config.yaml
n_layer: 15
d_model: 384
n_head: 3
n_kv_head: 3
head_dim: 128
d_mlp: 1536
vocab_size: 6007
activation: "squared_relu"
norm: "layernorm"
norm_place: "pre"
norm_eps: 1e-06
positions: "rope"
rope_base: 10000.0
rope_fraction: 0.5
qk_norm: false
attn_scale: 0.0884
bias: "none"
tie_embeddings: false
parallel_block: false
init: "normal"
init_std_qkv: 0.0315
init_std_o: 0.00576
init_std_up: 0.0315
init_std_down: 0.00288
init_out_by_depth: true
optimizer: "muon"
lr: 0.00523
lr_mult_down: 1.5
beta1: 0.9
lr_head: 0.00476
warmup_steps: 200
schedule: "wsd"
decay_fraction: 0.55
decay_shape: "linear"
final_lr_fraction: 0.0
batch_tokens: 131072
seq_len: 1024
doc_mask: false
z_loss: 0.0001
train_tokens: 786100000
steps: 5998
dataset: "wikipedia_en"
Each number is 128 + 32 x the weight over its row's rms, rounded and kept within 0 to 255. Layers, rows and columns count from 0. The size above them is the row's rms in percent of the matrix's.

# layer 3 attention value, 384x384, rms 0.0463, rows 9-44, columns 288-383
size [104  98  96  93  97  93  92 108  97 103 101  97  95 101 102 107  93 104 100  99  97 104  99  91  96  95  96  97  99  96 103  98  98  96  98  96]
[[139 138 186 132 115 133 157 147 144 174  95 115 150 106 150 120  90 120 145 111 109 115 158 139 148 163 141 161 107  68 135 147 139  79 129 134 133 132 130 115 130 164  99 158  79 127 157 187 141 141 156  72 120  81 119 131 150 137 167 188  91 210 137 188 120  94 111 111 116  84  87 122 119  99 144  98 119 160  98 109 145 102 174 112 116 112 124 176 165 101  93 145 144 145 137 131]
 [181 133  43 118  65 162 116 121 130 132 121  90 109 167 116  49  93  89 123 107 128 141 118 112 161 129 123 119 138 131 143  88 162 132 107 145 119 141 100 223 191 105 165  92 117 112  92 138 102 148  97  99 114 117 116 105 105 168 146 113 118 124 126 135 108 122 139 108 135 152  89 165 116  99 152 115 134 166  91 178  97 134  96 159 151 171 153 150 205  46 142 127 155  58 152 175]
 [154  87  94 156 139 139 146 143 154 114  72 151 130 148 153  78 100 150  83 123  86 209 147 152  64 151 159 107  88 102 102 111 121  80 183  93 129 127  83 126 146 158 121 153 153 116 124 183 134 115 127 158 114 156 115 145 149 166 105 112 148 163 118  88  87 133 112 103 147 136  89 169  59 108 135 119 107 148  79 139 126 101 132 167 195  63 142 185 109 146 143 129 121 129 147  77]
 [163 138 142 126 146 120 134 137 123 116 133  68 127  90 175  94 135 153 105 141  76 102 110 205 128 165 151 155 102 116 116  74 100 173 101  91 152  92 154 121 120 149 130 151 128  66  92 118 175  70 121 160 174  99 101 106 194  94 181 112 105 127 124  45 132 166 167 113 164  85  94 147 167 133 119 124 172 145 137 109 174 141  82 163 127 174 125 109 111 142 217 153 155 168 141 178]
 [130 155 169 144 117  57 154 144 143  31  99 130 153 130 103 138 174 133  79 109 139  99 139 166 122 125  93 162 107 121  94 115 105 126 156 134 123 153  91 127  98  77 123 105 196 161 128 128 106 153 201  91 165 165  99 128 217 177 144 149 154 126 151 131 114 145  82 136 147 117  91  92  95  88 125 144  66 181 124 114 173 115 103 177 121 126 135 129  94  87 203 133 138  77 149 208]
 [123 109 175 144 120 134 122  85 185 217  91 163 120 116  74 102  80 164 114 131 200  86 188 155 170 141 111 147 149 115 152 151 173  59 132  85  55  90 141 118  65 128 140 109 112 137  58 148 143 125 133 145 137 143 109 113 126 147 160  97 155  85 126 158 131  80  97 100 163 126 121 117  90 100  62 141 121 175 115 105  36 144 155 164  89  84  91 122  87 152 149  82 108  74 108 124]
 [131  83 247 117 175  79 136 120 149 130 129 177  93 156 104 111 140 178 111 145 163 167 167 165  83  80 135 108  66 121 160 130  67 133 126 138 130 111 149  99 132 124 160 127 152 131 173 140  87 121 109 109 154  61 132 156 155 157 164 103 133 113  92 121 114 195 102 103 124 119 150 128 168 147 115 125 135 135 133 135 148 127 158 131 114 130 142 121 111 137 125  96 224 106 134 131]
 [103  73  93 115 141 109 119 130  93 139 146 130 159 148  87 124 124  94 128 104 113 116  83 156 144 134  88 132  94 165 100  63  49 129 115 172 167 128 123 209  47 161 166 140  81  96  86  65 193 148 124 101 120 188  68 140  98 145 109  80 150 170 112 143 156 135 201  98 180 126 114 108 138  89 147 113 109 140 122 203  94  90  85 133 141  77 101 139 154 228 147 131 129 104 175 123]
 [114 170 123 139 177  81  85  74 106 108  97 146 155  83  91 113  76  99 157 166 122 101  83 138  71 149  96  96 122 215 111 185 119 178 128 150 156 178 102  67 116 152  96 151 158  75 108 143 102 117 106  85  66  90 108 130 110 123 118  63 169 100 150 114 124 120  87 153 136 138 114 173 112  84 158 124 154 135 132 125 142 172 122 146 156  81 159 127 131 140 142 109 115  96 123  93]
 [160 123 200  65 112 136  93  94 106 105 116 178 137  76 138  85 103 167 155 125 143 125 134 174 151  81  84 140 107 125 183 143 143 112 113 133 151 189 122 136 123 154  80  93 116 113  86 130 178 137 137 119 145 135 124 119 171 125 147 119 171 147 107 117 152 108 104  75  94  90 105 148 110  57 151 152  63 171 183 155 134 131  79 125 103 196  45  66 149  98 193 167 184 110 117 134]
 [105 144 131 119 149 125 115 149 102 114 125  71 109  99 132 108 139  99 140 164 148  89 168 147 157 137 127 150 136 111 100 200  75 126 145 130 169 104 100  50 155 172 177 120  96 105 121 120 114 101 102 122 106 137 124  83 189 146 130 103 120 136 135  59  80 115  88 117 133 159 143 162 121 141 135 167 114 132  91 144 116 151 182 123  89 139  91 157 157 115 207 141 163 108  98 173]
 [107 179 157 136  96 154 103  80 132 111 151 120  59 163 118 148 112  38 127 144  74 163  87 116 148 171 151 128 115 223 111 146 139 106 189 106  75 108 179 132 159 172  68 164 149 184 158 116 153 126 177 108 118  92 162 175 163  91  58 107  58 127 149 106 130 121 244 159 111 102 126 121 173 161 123 110 154 115 124 158  66 142  85 162 155 134  90 113 108 152 145 214  80 122 152 114]
 [127 133 154 151 165 155 130  88  85 128  71 104  98  30 129 115 129 153  77 155 185 142  90  88  83 138  93 143 117 133 155 112 121 125 146 157 184 164 168 123 125 195  98 125 130 115 106 159 114 100  82 101 152 198 176 158 155 115 127 106 160 173 122 164 113 178 131 211  81 188 204 105  94  69 145  86 187 144 170 139 108 172 121 156 132 179 104 101 152 145 112 111  80 111 106 165]
 [149 137 103  76 122 130 120 143 122 138 114  83 100 135 131  92 176  69 120 141 116 131  98 161 143 110 119 155 150  43 168 157 148 165 101 108 147 186 135 155 146 170  98 119 100 169  94 170  98 122 150 140 136  81 160 117 158 144  75  69 135 125  90 142  82  86 145  39 129 100  98  89 198 180 105 197 146 103 138  93 102 127 141 142 114 103 137 147  83 112  74 208  77 111 124 139]
 [165 131 156 113 118  93 137 118 117 155 140 155 146 145  64  90 130 153  79 127 125  93 177 148 133 172  91 103  99  65 128  51  47 155 104 169 104  97 154 105 193 119 154 169 128 136 109 124 146 163 118 114 152 113 165 164 133 126 146 182  95 124 117  80 105 112 166 177  96 107 164 131 174 128  92 158  86 205  73 106 171  99 108 115  82 100 165  92 133 104 129  66  79 101 111 152]
 [101 117 134 141 156 179 108 171 112 168 141 171 120 114 136  96  81 121  84 117  99 188  99 148 179 182 148 111  94 159 157 130  59 134 144 115 115 164 147 171 128 162  72 113  82 122 136 162 137 214  95 156 126 160 151 102 119  96 121 140 146  99 250  54  92 181 125 167 110 169  58 151  77  75 128 129 100 145 148 150 118 133  96 121 156 131 112 135 175 149  99 130 105 109  81 161]
 [129 167 129 148 124 142 123 120  85 105  89  87 153 147 123  69 144 117  55 138  89 115 175 144  83 102 174 163 130 149  40 126 140 140 139 123 124 131 119  92 107 151 171 113 131 136 172 125 165  79 182  91  42  92  92 132 105 137 153  66 121 121 133 161 144 135 184 136 104  72 169 111 131 121 124 123 103  75 111 100 109 139 112 143  98  35 108 170 139 118  90 174 108 191 113 149]
 [116 174  90 152 154 130 146 162 111 111 148 126 100  84 152 124 162 106 130 137  27 100 115 146 127 140  86 189 116  98 105 157  75  62 116 104 144 198 135 131 120 117 159 155 179 154 151 122 110 142 109 130 119 141 164 174 122 150 158 204 113 113 104 108  91  67 124 106 157  87  90 218 122 158 139 155 152 142 146 122 115 133  88 178 140 140 119  79 107 151 191 170 152 114  77 148]
 [179  85 125 154 118 124 181 120 148  99 114 139  54 165 143 136 163  82  69 113 165 175 192 143  64 135 129 119 107 159 111 128 160 125 152 173 154 146 143  97 160 159 107 126 100 108 145 139 101 125 135 147 120 139 156 102 117 149 177 103 132 161 145 135 170 126 148  92 131 134 146 142 191 114 125 119  84 149 127 123 126 144 148 126 116 148 121  96 129 101 129 213 170 162 183 146]
 [156 104 115 148 106 130 124 175 164 143 142 172  91 143 113 102 130 135 231 139  98 137 132 109 133 117  83 144 156 136 117 148 150 157 157 134 119  93 122 158 151 166 108 115  94 164 157 145 110  41 107 166 172 102 126 120 142  99 158 122 127 180 107 181  89 176 118 179 175 147 165 149 112  84  91 190 121 135 114 134 155 133 136  85  80 130 107 179 127 105 135 156 137 116  81 240]
 [ 72 113  83 171 143 125 138 118 215 173 143 141 114  93 139 148 119 155  61 117  24 122 159 123 157 115 176 138 163  84 103 143 122 103 170 156 134 141  93 155 155  93 153 116 127  75 124  66 158 108 126 127 136 107  95 108 113  81 146 156  85 133 119 129 118 163 147 146 103 115  98  60  84 161 119 136 141  57 172 113 144 128 193  52 103 105 119 152 145 182 167 132 143 105 118 107]
 [132 115  91 140 167 149 169  92 120 129 117 143  75 119 120 124 128 186 123  81 198 114 124 147 131  80 138 144 163 169 152 138 134 118 174  95 144 128  70 124  81 153 133 142 157 117 120  82 187 121 153 145 160  92 150  93 131 161 140  89  96  93 110 133 141  82 146 161 187 118  85 153 129 141  86 169  81 131 164 113 175 121 168 122 157  76 120 121 136 189 125  94 162 180 126 140]
 [ 92 136 116 127 139 184 151 142  60 105 154 137 191 131 101 134 111 107 127 138 124 212 139 126 196 123 133 113 135 198  67 115 129 164  98 148 144 130 131 104  92 104 144 108 100 201 147 159 109 138 117  98 156 156  97 108 134 157 108 150 159 171 159 107 124 109 178 149  96 166  87 144 126  63 164  92 120 149 114 154  61 126  84 107 116 207 150 168  99 101 166 152 131 139  89 150]
 [119 184 117 163 158 139 170 168 130 132  97 116 136 201 111  95 114 100 111 176  63 129  94 137 131 140 137 109 190 151 139 145 139 130 115 130 174 116  76 113 159 129  91 162 145 159 162  56 179 151 198 158  94 173 129 163 107 118  98 146 173 142 144 148 127 142 166 107  66 178 175 134 133 143 136  84 165 141 187 135 121 181 141  97 118 175 106 129  81 106  95 126  71  68  91 127]
 [161  74 114  92 116 105 108 150 124 135  47  79  96 118 136 100 114 131  98 172 103 106 109  79 164 110 143 120 158 137  30 108 108 154 131 159 157 121 146  88  70  95 125 194 119 105  84 156 101  99 103 143 162 156 130 105 116 167  97 148 145 117 156 122  99 165 153  99 111 137 111 110  98 138 124 178 123 190 136 136 145  77 171  95  72 120 104 159 174 104 121 121 110  83  94 177]
 [136  93 127  85 152 235 165 148  89 116 120 115 126  34 145 135  64 123  99 118 100 145 164 224 144  80 171 189  99 115 128  94  92  93 114 164  96 115 116 146 167 147 132 167 119 149 112 114 198 149 129 104 157 106 118 158 168 149 206 149 154 128 123  58 164 165 136 100  72 124 154 120 120  80 127 116 141 135 124 108 129  79 126 169 128 110 100 128 135 135 117 167 170 159 112 159]
 [176 119 129 179 130  85 125  87 178 139 124 166  76 100 109  87 123  81 112 153 181 164 132 112 156 151 150 118 136 124 124 136 112 172  89  47 129 120  92 159  87 133  85 106 193 210 160 115 158 142  60 117  77 198 127 160 152  69 109 191 141 155  53  91 138 176 129 183 116 158  26 134 153 109 113  88 161 161 108 160  91 180  99 152 116 163  92 144 103 124 104 173 121 105 105 110]
 [140 141 149 110 190 114  54 122 103 129 113 145 153  69 138 154 149 122 143  96 132  95 117 117 128  84 115 131 136 141 120 205 103 134  88  64 158 149  97 141 109 134 133 142 127 134  80 125  52  81 121 131 143 150 103 148 105 129 145 157 135 174 102 126 147 110 145 123 145 122 128 108  79 102  86  92 155 106 152  80  47 101 185 189 163 101  90 150 128  52 182 117  76 148  61 140]
 [142 148 171 116 156 146  92  99 109  78 117 164 135 235 187 161 166 134 210 125 102  58 153 158 176 148 140 127 156 118 133  83 153 124  99 149  62 110 165 134 152 144 105 148 150  99 153 131 112 165  84 138 184 157 117 100  81 132 103 156 127 147 169 125 131 146 181 126 201 128 117 155 144 140 172  96  97 159 106  85 138 108 110  83  98 150 135 123  96 168 141 163  86  81 124 137]
 [127 154 142 123  82  43 110 161 128 128 159 137  88 105 122  86 136 115  98 120 114 147 122  86 113 153 166 153 128 136 186 107 151 133 118 169 119 101 120 134  86 142 105 164 133 139 170 148 133 135  70 122 133 128 110 134 148  91 159 135 120  93 125 199 175 153  69  77 148 161 128 161 139 140 117 147  88 114  65 114 169 109 151 176 159 156  83 145  62 158 108 184 107 137 131 186]
 [118 123 140 167 133 126 115 122 178 152 129 128  93 110  89 145 157 152 132 157 105 121 148 128  99 141 130 101  86 139 105 136 158  78 126 147 147 240 133 185 117 111 125  94 193 182 136 139 182  84 161  73 152 129 134 168 177  88 104  73  79 160 135 170 113 125 111 139 147 150 143 176 118 139 194 102  96 126 134 120 124 153 104 133  99 102 165  84 118 156 163 134  55 118  69  89]
 [177 154 207 168 175 119 156 130 117 120 143 134 148 184 117 101  82 128  98 118 172 155 139  29 148  73 139 145 189 144 149  91 142 190 107 103  75  94 122 143 119 147 104  79 128 128  98 142 158 151 142 132 136 149 145  87 123 144 116 168 116 178  90 111 132 116  64  68 162 136 142 131 216 103 156 165 170 114 171  75 111 126 137  81  94  56 120 167 126 127 117 131  98 133 160  75]
 [ 92 128 197 120 123 130  95 187 134 127 127 112 118 114  59 113 108  77 164 114 152 140  90 149 202  60 124 101 111 150 151 126 143 138 128 170 121  97 116 108  81 133 146 140 179 121  95 141 154 126 163 131 111 143 130 125 160 147  72 188 142 126 112  73 117  94 125  99 129 119 141 105 102 118 154 128 126 118 102 170 154 124 141 169 142 163 184 174 151 127  93 135  69 168 160 131]
 [137  91 116 177 128 165 106 118  96  59 130 148 123 122 141 122 116  41 141 133 129 158 136  50 132 142 167  65 100 146  63 136 129 139 154 152 115 115 122 106 111 102  75 184 127 150 163 194  94  87 135 138 145  99 128 142 105 167 155 147  92 134 157 191 166 117 125 107 134 155 135 129 135 151 146  81 112 126  98 183 159 112 157 120 146 111 101 139 131 130 164 173 131 143 107 146]
 [101  90  93 110 114 131  87 174 129 174 142 129 134 166 138  78 117 113 136 154  96  97 148 113 104 117 116  83 166 106 164 106  93  68  71 164 164 100  73 180 145 149 108 126 180 151 133  91 140  70 164 164 133 119 123 133 146 109 160 174 154 101 119 101  76 183 211 102 108 113 127 114 165 142 120 128 143  86  60  75 128  58 110  77 152 157 132 125 155 120  75 132  57 140 148 113]
 [113 203 124 160 129 116 144 125 181 163 176 129 168 200 112 116 157 195 173 113 105  98 127 131 114 143 106 175 112 160  69 147 146 119 166 163 129  96 173 138 127 127 142  94 134 142 149 124  94 126 171 125  88 116  96 144 113  70 135  88 131 167  94 103 160  89 130 105  79 107 137 130 118  97 119  91 130 116 107  82  96 113 145  81 201 111 115  95 127 111 114  50  68 131  75  65]]
# layer 3 attention output (transposed), 384x384, rms 0.0395, rows 9-44, columns 288-383
size [107 103  98  99  99  94  96 108  99 103 101  98  93 101 105 108  98 103 103 101 101 102  97  95  97  96  96  99  96  97 107 102  99 102  98 100]
[[143 148 176 103 130 102 135 141 156 111  79  98 133 157 184  82  87 135 137 161 126 139 197 189 109  98  61 128 137 128 140  72 193 151  85 138 136 131 124 172 119 124 120  82  92 100  69 143 170 112 138 108  91 134 170 129 151 126 150 122 107  92 154 122  70 109 181 134 147 149 123  93 163 131  88  99 113 133 141 125  63  92  91 107 126 183 143  98 155 161 135  85  87 136 135 150]
 [110 139 142  69 120 140 162 155 166 161  94 152 109 116 130 161 113 129 119 164 160 106  97 117 171 114 146 151 140  90 111 112 106 169 124 173 138 155 123 120  90  82 131 131 117 181 143 183  66 144  86 116  89 101  94 133 150 144  82 100 155 125 156 122  80 136 108 105  93 122  96 100 215 119  86 107 172 160 134  97 177 172  96 114  75 117 117  84 143 164 135 133 176  90 125 144]
 [116 143 125 172 177 138 100 108  91 137 148 103 133 131  66 113 117 144 141 124  89 101 159 123 169  83 125 101 146 125 151 106 102 136 193 107 131 107 164  73 138 128 139 176  67 135 114  79  98 153 108 118 104 152 178 124 111 106 142 165 112 184  92 116 200 117  95 107 145 214 134 108 187 151 127 146 101 137 198 140 147 163 105 147 105 131 106  96 134 176 143 188 109  90 140 110]
 [ 99 134 150  84 112  65 106 119 130 147 151 168 116 190 127 160 151 136 160  64 112 138 137 116 140  83 160 157 106 102 114 187  94 115 130 183  91 128  92 126 114 191 110 146 201  81 109 175  69 159 126 160 159 133 169 143  42  96 147 199 101 144  87 180 122 120 163 169 141 145 170  95 104 169 165  73 140 113 104 138 105 118  84  89 206 125 114 113 172 164 119 143  74 112 111  99]
 [110 102 116  96 189 141  52 114 132 148 132 136 141 152 146  99 126 127 154 126 101 110 123 130 127 166 130 106 149 101  87 187 123 133 205 142 142  91 129 138 115 159  91 196  74 126 127 100  66  92 167 187  38  99 104 135 110 137 122 107 108  81 142  99 123  79 164 119 161 167 160 173  62 156 120  62 130  84 105 168 142 132 112 127  72 150 109 147 121 143 129 107 145 142 131  82]
 [ 76  92 100 136  71 185 134 109  62 142 153 145 130  90 186 163  98 192 216 144 102 128 121 150 113 129  82 140 185  87 123 136 114 173 106 167 140 174 124 167 134 106  91 111  67 116 156 112 121 161 177 116  84 135  81 134 127 157 135  67 133 171 107  83 162 130  92 146 113 131 110 134 166  70 193  89 146  92 124 106 178  73  98 108 130  95 114  99 108 137 132 153 102 119  74 106]
 [152 128 149 151  99 130 106 123 164 168 101 128 175 132  65 140  91 100 118 130 108 157 105 165 104 126 115 135 124 147 107 112 102 152 146 119 118  96 147 174 117 104 123 122  96  91  92 116 161 124  92  55 126 147  96  85  64 170 174 134 139 141 155 124  91  84 132 132 185 126 186 181 117 142 189 151 221 104 225 130 186 145  93 142 141 112 140 158 179 137 193 110 115  87 119 102]
 [121 101 125 136 166 146 112  56 111  88 178  86 105  86 122 150 141 141 152 172 164 114 101 119  91  81 169 113  83 164 135 135 165 135 125  62 178 105 143  90 150 129 124  46 169 169 130  99 109 115 140 115 136  78 146  89  74  50 137 135 150 167 163 201 101 160 141 116  72 133 100 146 155 102 100  67 145  58  99 105 142 151  86 126 137 134 137 116 100  83 126  93 145 134 119 107]
 [ 47 122 110 124 142 149 162 145 160 130 141 112 140 198 142 110  77 150 129 133 169 108 151 150 119 109 120  76 150 117 177 114 110  92 179 154 128 126 143 108 139 158 102 142 127 167 132 168 124 189 108 142 109 147 140 114  90 102 138 167 154 174 177 184 111 107 149 147  84  94  61 135 114 129 117 127 114 142 174 112 157 153 165 182 112 153  80 169 131 145 119 158 177  83 150 135]
 [108 154 173 163 102 106  85 174  58 112 112 110 180 124  97 200 130 163 118 147 179 103 132 138 170 137 162 135  96  90 184 116 202 135 207 142 131 137 120 137 112 114 109 126 165 174 152  53 103 106 146 109 103 158 172  88 119  65 125  94 111 114 180 158 157 138 106 146 120 107 129  64 131 119 125 110 133 135  85  77 146 137  97 200 105  62 120 145 101 121 144 168  87 126 131 118]
 [128 114 106 109 119  76  91 170 122 218 103  74 101 101  79 173  76 175 128 135 167 173  97 126 128 110 146  83  98 109 116 111  85 102 186 140  76 115 133 185 154 145 189  81 122 124  58 167 114 163 125 118  73 182 133 128 149 106 141 133 143 198 140 102  90 112 141 165 109 118 139  69 139 127  99 113  69 118 153 130 108 106 154 106 122 159 155 154 122 133 105  65 134  88 151 108]
 [139 225 119 173 174 103 147 154 119  78 172 145  90 164 121 140 174 125 139 118 111 100 192 121 178 202 165 151  93  63 150 139  90 170 154 118  57 178 128  95 102 163 156  85  89  99 205 163 145 176 109 209 155 133  92  72  85 120 134 110 175 135 117 143 136 182 126 102 149 146 152 156 154  79 111 166 152 150  67 130 137  93 128 120 169 121 131 136 153  96 154  62 188 131 135 125]
 [136 152 114 116 108 151 100 124 170 132 150 106  91 149  99  74 123 116 141 136 127 170 134 201  87 104 138 192 146 163 143 124  99 138 139 105 112 142  93 135 106  97 135 154 109 197 247  34  64 114 164 139 125 119 155  92 148 131 105 162 186  59 144 138 133 148 146 163 126 117 168 152 176 158 155  98  99 165 126 120 183 114 116  93 152  96  96 137  91 188 158 166 118 119 112 158]
 [160 112 136 120 113 154 157 116 163 117 145 148 157 111 152 162 171 110 113 155 119 119 154  98 157 164  78 121 106  80 103  88 117 120 102 138 159 184 130  85 112 139 120  81 110  88  69 126 188 141 123  69 129 136  65  89 133 148 144 101 102 117  87 130 151 142 182 124 178 116 153  93 138 124 113 151 115 167 104 192 202  79  60 116 163 182  84 136 166 115 118 153 119 148 145 153]
 [100 116 117 100 190 158 167  66 118 128 155 127 174 149 187  99  98 118  81 150 114 166 108 120 122 154 131 149 101 169 114 163 181 224 109 108 185  99 142 166  75 152 148 130 118 149 107  80  70 120  64 167  72  98  78 111 180 182 160  89 119 110 141 151 178 125  75 124 112  88 139 101 145 131 138 111 131 109  98  71  87 122 109 129  97 124 168 112  74 114 130 162 139 140 149  94]
 [163 113 144 157 113 125 122 121  71 169 119  59  80 131 146 157  56 140  79 152 146  76 166  69 144  67 153 159 169 136  68 148 146 142 167 174 115  87 132 138 100  93 118 151 104  61  81 152 158 187 127 136 119  70 133 154  94 116  91 128 156 190  67 160 175 170 150 161 118 139 152 120 114 168  68  85 118 118 131 102 157 151 181  89 122 154 141 130 125 157 158 122 183 132 195 211]
 [ 29 129  91 128 156 160 107 106 161 106 157 121 122 121 122 111 136 154 118 105  86  51 127 136 129 162 174  97  35 113 144  77  84  92 100 132 151 115 136 115 155  95 176 130 118  56 148 115 124 157 119 112 124 161 126 163  86 146 163 143 122  97 110 149 124  91 157 142 128 149 158 217  28 168 133  89 157 109 216 129 203 139 127 148 180 160 122 117 164 145 107 129 109 138 194 136]
 [142 125 150 118 162 139 123 191 105 156  78 140 138 178 137 143 150 140  89 111 106 192  98 138 109 157 148 127 127 117 187  95 116 156 163 180  98 127  47 101 123 182  68 123 171 142 129 225 138 168 176 116 131 103 150 128 125  91 114 135 116 121 168 140  98 112 122 150 159 195 111 107  68  97 128 121 160 162 170 136 150 129 170  93 122 138 103 104 144 147  80  81 160 156 125 138]
 [120  99 115 140 135 140 112 103 147 179 123 132 102  97 100 131 178 189 127  98 152 104 111 133 191 216 152 110 141 103 121 106 152 141 140 126 172 136 131 114 179 158 128 172 160 149 147 143 143 107  96  85 168 107 114 166 151 140  36 151 112  94 176 118 156  99 129 119 149 146 111  90 177 103  73 152 129 147 113 122 143  86 119 158  83 139 103 126 150 126 149 124 131 104  83 138]
 [ 64 151 169 149 194 106 124  91 143 164 160  70  77 114 143 109 128  98  80 178 138 151  97 159 122 138 166 126 141 116 140  92 156  98 121 169 112 101 110  90 127  81 180 148  78 116 157 106 156  80 120 194 162 123 117 115 139 150 170 164 108 131  74 128 145 116 110 130 147 136 131 138 141 137 176  81 104 182 104  79 116  93 149 117 140  72  98  85 146 157 125 118  77  73 147  85]
 [152 103 185 171  85 113 128 162 112 137  84 115 135  99 117 174 147 124 101 136 184 116 127 170 105 124  98 123 101 162  72 132 185 126 169 195 137 127 102  73  92 128 136 197 153 120  90 127 143 113 128 109 129  95 134  77 166 145 115 156 143 168 126 157 130 114 121 148 113 159 161 175  85 121 161 139 129 187 122  98  83 189 100 128 147 145 171 133 159 148 107 118 144 148 155 117]
 [ 96 107 186 167 134  70 108 131 119 177 140 128 123 130 125 158 175 100 137 125 120 166 190 132  81 152  92 144 174 101 107 191  71 136 176 165  88 100 151 128 183 122 187 122 168 111 146 117 178 116 139  79  97 145  69  99 132 114 119 161 127 143 175 140 137 179 117 101 127  96 152 133 126 138 140 121  96 203 144  81 140 167 108 128 136 130 175 111 102 113 137 126  95 179 144 108]
 [150 154 126 120 193 134 106 130  53 114 133 146 130 115 135 121 180 164 140  92 133 194 133 119 111 136 112 116 118  46 110 112 115  60 131 121 156 109 115  88 144 145  79  62 156 185  95 156  94  88 117 178 121 169 165 150  92 108 148 127  81 152 140  94 168 159  97 137 168 130 105 110 120 135  75 170 136 111 177 120 179 160 103 191 119 146  98  59 219 184  91  82 142 134 130  81]
 [143 149 103 188 174 149 132 146 120 132 171 124 121 233 155  85 152 114 146 140 117 145 153 157  74  75 145 100 132 131 136 134 124 141 149 177 143 101 206 128 114  88 165 143 187 129 107 164 131 132  97 162 147  94 137  88 128  83 206  95 136 117 119 115 198 127 121 168 132 127 141 113 153 106  93 175 103 125 124 118 128 122  99 128 139 167 137 114  97 125 102 187 134 178  64 107]
 [170  59 181 113 137 123 162 117 108 119 142 130 111  76 167 145 122 144 144  93 148 197 150 132 120 107 152 140 148  99 160 155 153 127 178 234 180 100 147 177 178  54 172 196  92  94  45 135 110 115 102 126 103  86 108 145 115 176 139  89 117  82  63 135 100 134 114 238 132 105 128 146 166 116 166 116 155 105 107 149 149 126 145 124 127 151 128 136 115 129 139 181 121 123 141 130]
 [111 163 161 166 180 133  82 125 124 120 136 162  92 131 205 128 178 115  72 164 101 103 120 153 125 120 145  91 135  98 146 139 183 156 168 133 136 141 125 103 120 118  45 121  92 163 125 158 156 175 160  88 133 109 200 125 170 161 110 151 105 160 128 172  71 103 102 177 108 162 121 133  94 174 103 107 109 170 113 124 162 167 130 107 150 157 168 200 119  98 126 109 130 138 147 105]
 [145 115 122 147 168 164 118 123  73 124 127 116 125 144  58 122 127 108 188 108 158 156 153  88 165  86 124 101 128 122 163 157 112 119 159 111 111 145 160 166  59 135 115  90 156  89 141 120 147 103 131 149  69  99 129 140 159 123 168 114 144 151 142 137 170 130 190 128  87 143 171 137 101 111 108 149 112  98 152 111 112 131  80 183 163 136 104 131  86  85 131  57 132 187 113 157]
 [ 84 173 176  89 136 124  89 116 110 142 109 157 124 161 164 151 160 158  98 160 104 112 131 152  82 148  86  82  88  94 126 125 147 106 164 116  78 109 133 142 163 129  90 115 156  75 144 163 121 154 173 150  71  74 128 163 168  97 175 109 142 151 158 112 167 103 175 180  72 113 128 175  79 140  76 159  57 102 107 152 157 110 129  55 112  97  78 133 112 102  97 126  59 126  96  90]
 [ 82 175  62  95 162 116 161 151 126 124 152 101 100 129  64  90  60 146  94  65 116 148  94 150 122 125 162 163 104 124 163 131  77 151 104 114 133 151 126 146 110 145 103 161 139 154 127 136 152 135 207 116 153 134 108  36 116 162  49 108  99  83 146 188 165 122  55 152 110 134 150 128 127 115 154 102 134 112 178 145 160 125 116  80 135 137 135  66 158 135 128 115  99 146  75 198]
 [ 59 147  96 201 101 158 101 145 195 102 102 139 130 154 136 118 138 132 117 165 143 151 159 173  93 125 123 172 142  77 169 150 157 112 127 166  97  94 165 103 164 133 106 106 196 123 135 106 109 120 181  74 115  68 118 121 117  71  99 166 137 116 173 161  97 130  65 129 134  79 126  69 129 116 156 169 161  92 109  92 145  76 121 183 137 148  99 104 125 150 189 131 178 146 106 121]
 [175 147 115 122 156 119 141 156 134 145 142 106 143 128  87 153 168 113 146 120 153  97 112 149 183 132  97 165 143 171 130 186 116 194  98 101  97 101  53 113  95 111  99  94 121  86 186 137 170 111  98 183 105 140 175  82 110  68 169 151 144  90 145 160  74 124 153 152 178  98 180 131 123 165 100 130 150  80 108 105 118 109 110 176 110 185 127 122 125  76 128  85 106 186 158 146]
 [176 140 111 154 165 196 180 125 113  88 145 137 108 167  94 177 186 139  74 160 131  71  84 186 143 110  30  86 115 162 109 104 129 115 110 149 182 154 146  77 117 130  85  74 151  61 129  85 132 134  74 152  79 121 174 126 106 112 113 112 110 134  96 152 171 120 135 149 110 102 130 100 145 150 166 153 147  76 127 167 153 150 132 175 133 165 151 105 124 111 105 136 180 126  74 154]
 [164 114 107 143 140 172 188 191 116 127 133 126 156 156 178 135  76 148 117 159 112 142 168 155 136 133 106 177 115  93  97 173 113  98  93 103 163  80  96 123  94 135  98 121  86 137  75 137  88 138 140 101 136 111 137 130 130 118 127  77 125 125 158 150 123 104 126 108 125 170 132 124 214  93 129  99 145 137 104 132 164 170 116  88 124 100  96 117 148 103  62 110 139 119 144  87]
 [148 146 173 131 143 104 103 142 183 116 162 102  76  79 101 137 183  93 111  43 135 108 172 168 173 103 169  90 171 161  63  71  95 146 189 105 155 128  97 121 163 168 161 171 121  81 111 152 101 115 169 176 123  89 164 132 173 125 107 142 126 109 167 105 124 134  85  89 139 177 139 143 101 123 154 128  91 135  84  85  95 140 148 110  70 123 132 108 140 144 114 137 125 135 148 137]
 [157 119 172 138 138 145 124 132 103  95 158  58 120 145 134 154 139 197  87 158 113 169 128 153 143 149 164 133  83  94 142 125 110 121  79 144 100 165 141 130  67 136 134  88 129 114  92 102  85 139 123 187 102 135 153 167 181 161 131  72 137 193 113 121 121  90  70 153 130 127 169 160  96 137 118 132 114 141  98 172 155 124  97  96 119 116 143 111 199 108 136 108 200  86 115 111]
 [152 155 106 139 106 128 169 165 136 149  79 127 176  85  53 107 134 182 152 137 103  92 113 204  67 100 153 123  75 112 148 133 105 172 109 133 123 127 132 129  96 142 141 129 109  97 166 160 162 151  59 132 112  71 124  97 106  99 173 193  86 151 135 101  83 123 132 145 105  89 113 165 127 102 119 125 134 146 156 172 115 121 127 160 131 186 111 131 127  83  99 154 171 145 178 110]]